{"n_layer": 16, "d_model": 192, "n_head": 6, "n_kv_head": 6, "head_dim": 32, "d_mlp": 512, "vocab_size": 1024, "activation": "swiglu", "norm": "rmsnorm", "norm_place": "pre", "norm_eps": 1e-05, "positions": "rope", "rope_base": 10600.0, "rope_fraction": 1.0, "qk_norm": true, "attn_scale": 0.177, "bias": "none", "tie_embeddings": false, "parallel_block": false, "init": "normal", "init_std_qkv": 0.0264, "init_std_o": 0.00467, "init_std_up": 0.0264, "init_std_down": 0.00286, "optimizer": "soap_variant", "lr": 0.00445, "beta1": 0.95, "beta2": 0.95, "weight_decay": 0.0, "lr_head": 0.00532, "warmup_steps": 77, "schedule": "wsd", "decay_fraction": 0.611, "decay_shape": "pow", "final_lr_fraction": 0.0, "batch_tokens": [16384, 32768], "seq_len": 512, "doc_mask": true, "train_tokens": 140200000, "steps": 5910, "dataset": "wikipedia_en"}
Each number is 128 + 32 x the weight over its row's rms, rounded and kept within 0 to 255. Layers, rows and columns count from 0. Numbers have three digits each. The size before them is the row's rms in percent of the matrix's.

# layer 6 attention query, 192x192, rms 0.304, rows 0-21, columns 64-127
094:146116142105117099135106096122095061140125126102049112121107135076108139141154173071113143115126122100078057176177181152130143163130129056142190144140155101122094123088150089060148126134131092
095:141156157115074093101123135073130118174130119127152111116174141078149154063134149140137117137127099111095107108162179114126099114102134156142153140094155093155141097110166182165124150109130191
080:152108166128152132150103116140062115152107130097148122185084148094136138154133160100093165109088191136161152195177088153131187095166186077159121104094089099085117159106122121086138146103170122
082:150109122176173034159129125165137115134072091098124048111097157142124119100120149126107103141092094150079112099162098098133134092163172125137181142082167109086084079112141116093160122137120174
087:120154109098148167144130145103117103157125167121073119160124111112050177121125121115103076067108045103141117151093137085198149113109171108140128029128159142122134118157086095116061174161124103
096:062173213146135140126136109146107145090127109071184109177118165187166095140154081095154157150121158136155085129106099094122094100114142098143161126117110140093102117157168117122148143170157176
089:151218135198144104157094154164119157085150123094148141078107212137109085141120131116112172200144167132088112114137145052181123130111137166114117141100113142134156110155178127121118105157124155
089:094117156093129116119122137133109150208134194162105079126119082080135165104178141168091092096089122072173132150159210123125150129120122128160125110176120090134144144189150167093121143111056172
100:099090101142154160076157152088144112173187138140106104131157110086136126143170127128148122123096155033164119175115197148072155146107081132083139118164148091183126116133081157151047158101083196
094:086132128138143118088189151171139109122107163137177106140122133147092141111110096132130179161032109129092124206090027121113138116133140150162134124121084203160120130185109116072103127143143161
107:116121126135105169136142147120073140127133068102104172152161100154119157081115114124092112146134084145113177113128126110093204151140161124057105169122057118180124117090131117100166103082137136
109:124174131091153097139141093071166148130167176168096110105147184097145126085154163154095181129124092085152110162147096131101127070116160145099143084101103129075126150129177144145151081099176146
093:171118117089177140128095159071107090100077145096130123122117121138096171168130141130116098140124119083124085144140137169088128145125021093125077093188103172124093091201095113101135103113153149
107:127132102125150179131134080108103102104090119153104124128182118112124093145113134129104103141097104171134089174152115158128129131106153129091160118164128051136066155104197109056093139115136121
109:115060131153134143163106149061075164086112156193050145120123107103085141113132116127173141140100101151089066151128138091118179150124139144151113183112105166150154126112151080141136134125086160
102:129104173087126073141121137065094157061127150071120115126166099161114151139114130160127081132132124156118112188096077122139092129121072157122116127124087114112074169142127154093177125141175162
091:150110125186102156182144150175121094086177137092095207113137151147079087093113143140094130135120124136086129128105075075113066148136112130101080121037074086107103084146179087132099116117103135
078:138152055119218103137141142086134121128124173146116171143067119165157135129093099157173115067073164139167114175105173132141173121129137188153155138165135127126159177139130172141089194141120143
082:137145119134108062163115153148146110097141098125168186117176146111097108134116166139103142084163107126111127105108110055139102047145101117139096155063115116130103063138180110121151106155099139
076:081145168128077125129202117174196130067143156146145180152155174147044097095098183107121174197132097097114123130143091062183124116115115166064120137118073148070091066129161080131135125161098162
085:115156169123140094131077175118123122153134039136103142116158139144034108119093159064107123171153106178074131113135083137118126108100158131119155052069143166050127132111137112109157086161104139
096:162137118141109167141113141127132170095133145157098110155103144058135201152139125134139107144177138139204084097147121114167082140091105076105088098156158051091063110097146173163115147131144184
# layer 6 attention key, 192x192, rms 0.302, rows 0-20, columns 64-127
097:111218136128114142111127176141198157144091083154116041142146123110155077153134118135172128100112133128181197124164152119169110122144158139129104147194170131104124137122144122140143160159056099
089:162081163094106112139154122153139155120176202089159112149136148114113138096069137116145167152165192087112088163089144101070113100133124176105083175101123148126146130157091129115139103160104111
093:092197023161113217115132183128107131142182112176064095123074106125079182122152073123076074131149066176150105116105111167110095154108115176192149145111151159158083094155117147107141094106102067
096:145128115086086161082091156125067114178176145136120152176089103109153115122111100165142149137106087080158078124114132125134135167119111143148143079042137142159150092137132100121118099148125103
093:085084087134120107148151159119161163114147110077081146134104155162107154141165097084164106107115094139154086100142137181151150136167104145141098162170130109167225145120086117138153159118152165
098:169147139115147165082101073142129160193131151117106152142094079111091116194114111148190154068131149136120126161163088141199138157157078178110101096135133149135126142160188139160094208104106134
098:155130107096171106163119121160138162132124126131163105150079104077164204104143143089137153119093131137153108143081131089115162143087077112126181115119094136171056170120090095081114160158132064
091:156131085141173151089107058105119101177153107116177130091157118107120106139119151152090061189139142140103076119108088103116091172141152143141129072086129127122093131140115112136142117040181130
105:097122135126111157144108130146147123084145207163159063090167102179135145124122127171107115100125095099125108139117158136116169067179136172183079119105190151085126105178078157145188071080097129
105:154075045101152195104162096108099062109107100163158150125165076112150111139126153129177071131043126144182131087133124104088064187155156162167146064094152143137134057092135141123106157123141141
099:135113110108122126154118095111095143178137201147123116097157155158152101124141070187147120118132193122128122103152091092144103126131117144209096071124112172115158062117094146113111134147141107
107:096161121111153152136094126175107129114123122076168162163056127132184149139144120109122091144123124127105103151118153119093153127167144191156184151082198131059157122140141157074135127099088120
095:107134109191106093044103109086143079065080130124129090049131111135185057063155095130114158121100104142185157140074114184092118083146127124134126172147136126123125137107149157111111082173100174
105:104110122124132165098098125156082077091119096147173110131114149095085150119161064134076188102148098152154181120133152107176103121148102128141116111126168213125127086180105117148137116082088128
103:124094189144077101121088139097160091173127193107166095132139130096132115138113129136138115104127169081129124151153122165087104144090165177081173133091130168070124228155137115078094160072101090
101:103143150140119130150099104101161137186206162076117128086072171154106108119155117117088115133110123161167105121153145159101121145085093148082155121177173112136146145131111137107090146156092116
098:144153095126164128069141143129121193161133101076122137118071078134128163142181152156114158168157091139164103077084161092126162156076059114133074143121121066146124134152099142071106105134118175
087:085082172189093066120145111081172120086108131163100098099148209135124106110138073117113145114142129105142127198190093165160124105110177141142147123083117166093113130091148108139141124113088104
087:146127111152184105057152118115119147194085133054107091142103145103073108083137190144142108170124088098124026122080164102078086152123075136116180114137128137160089134153156120126091158117172138
090:208086144099153161133101111165057180154152133113203133137129145126108090120084158081142164157130094171110124079112069119138101156133094084132161185113115115108073188058168156071155141129132142
098:181073084153137145151120071144092126164074111119121096140156149109127124136129158160113132115083108129086152099116107090121074120148092139197085084137072159170100098165152086129133146128113148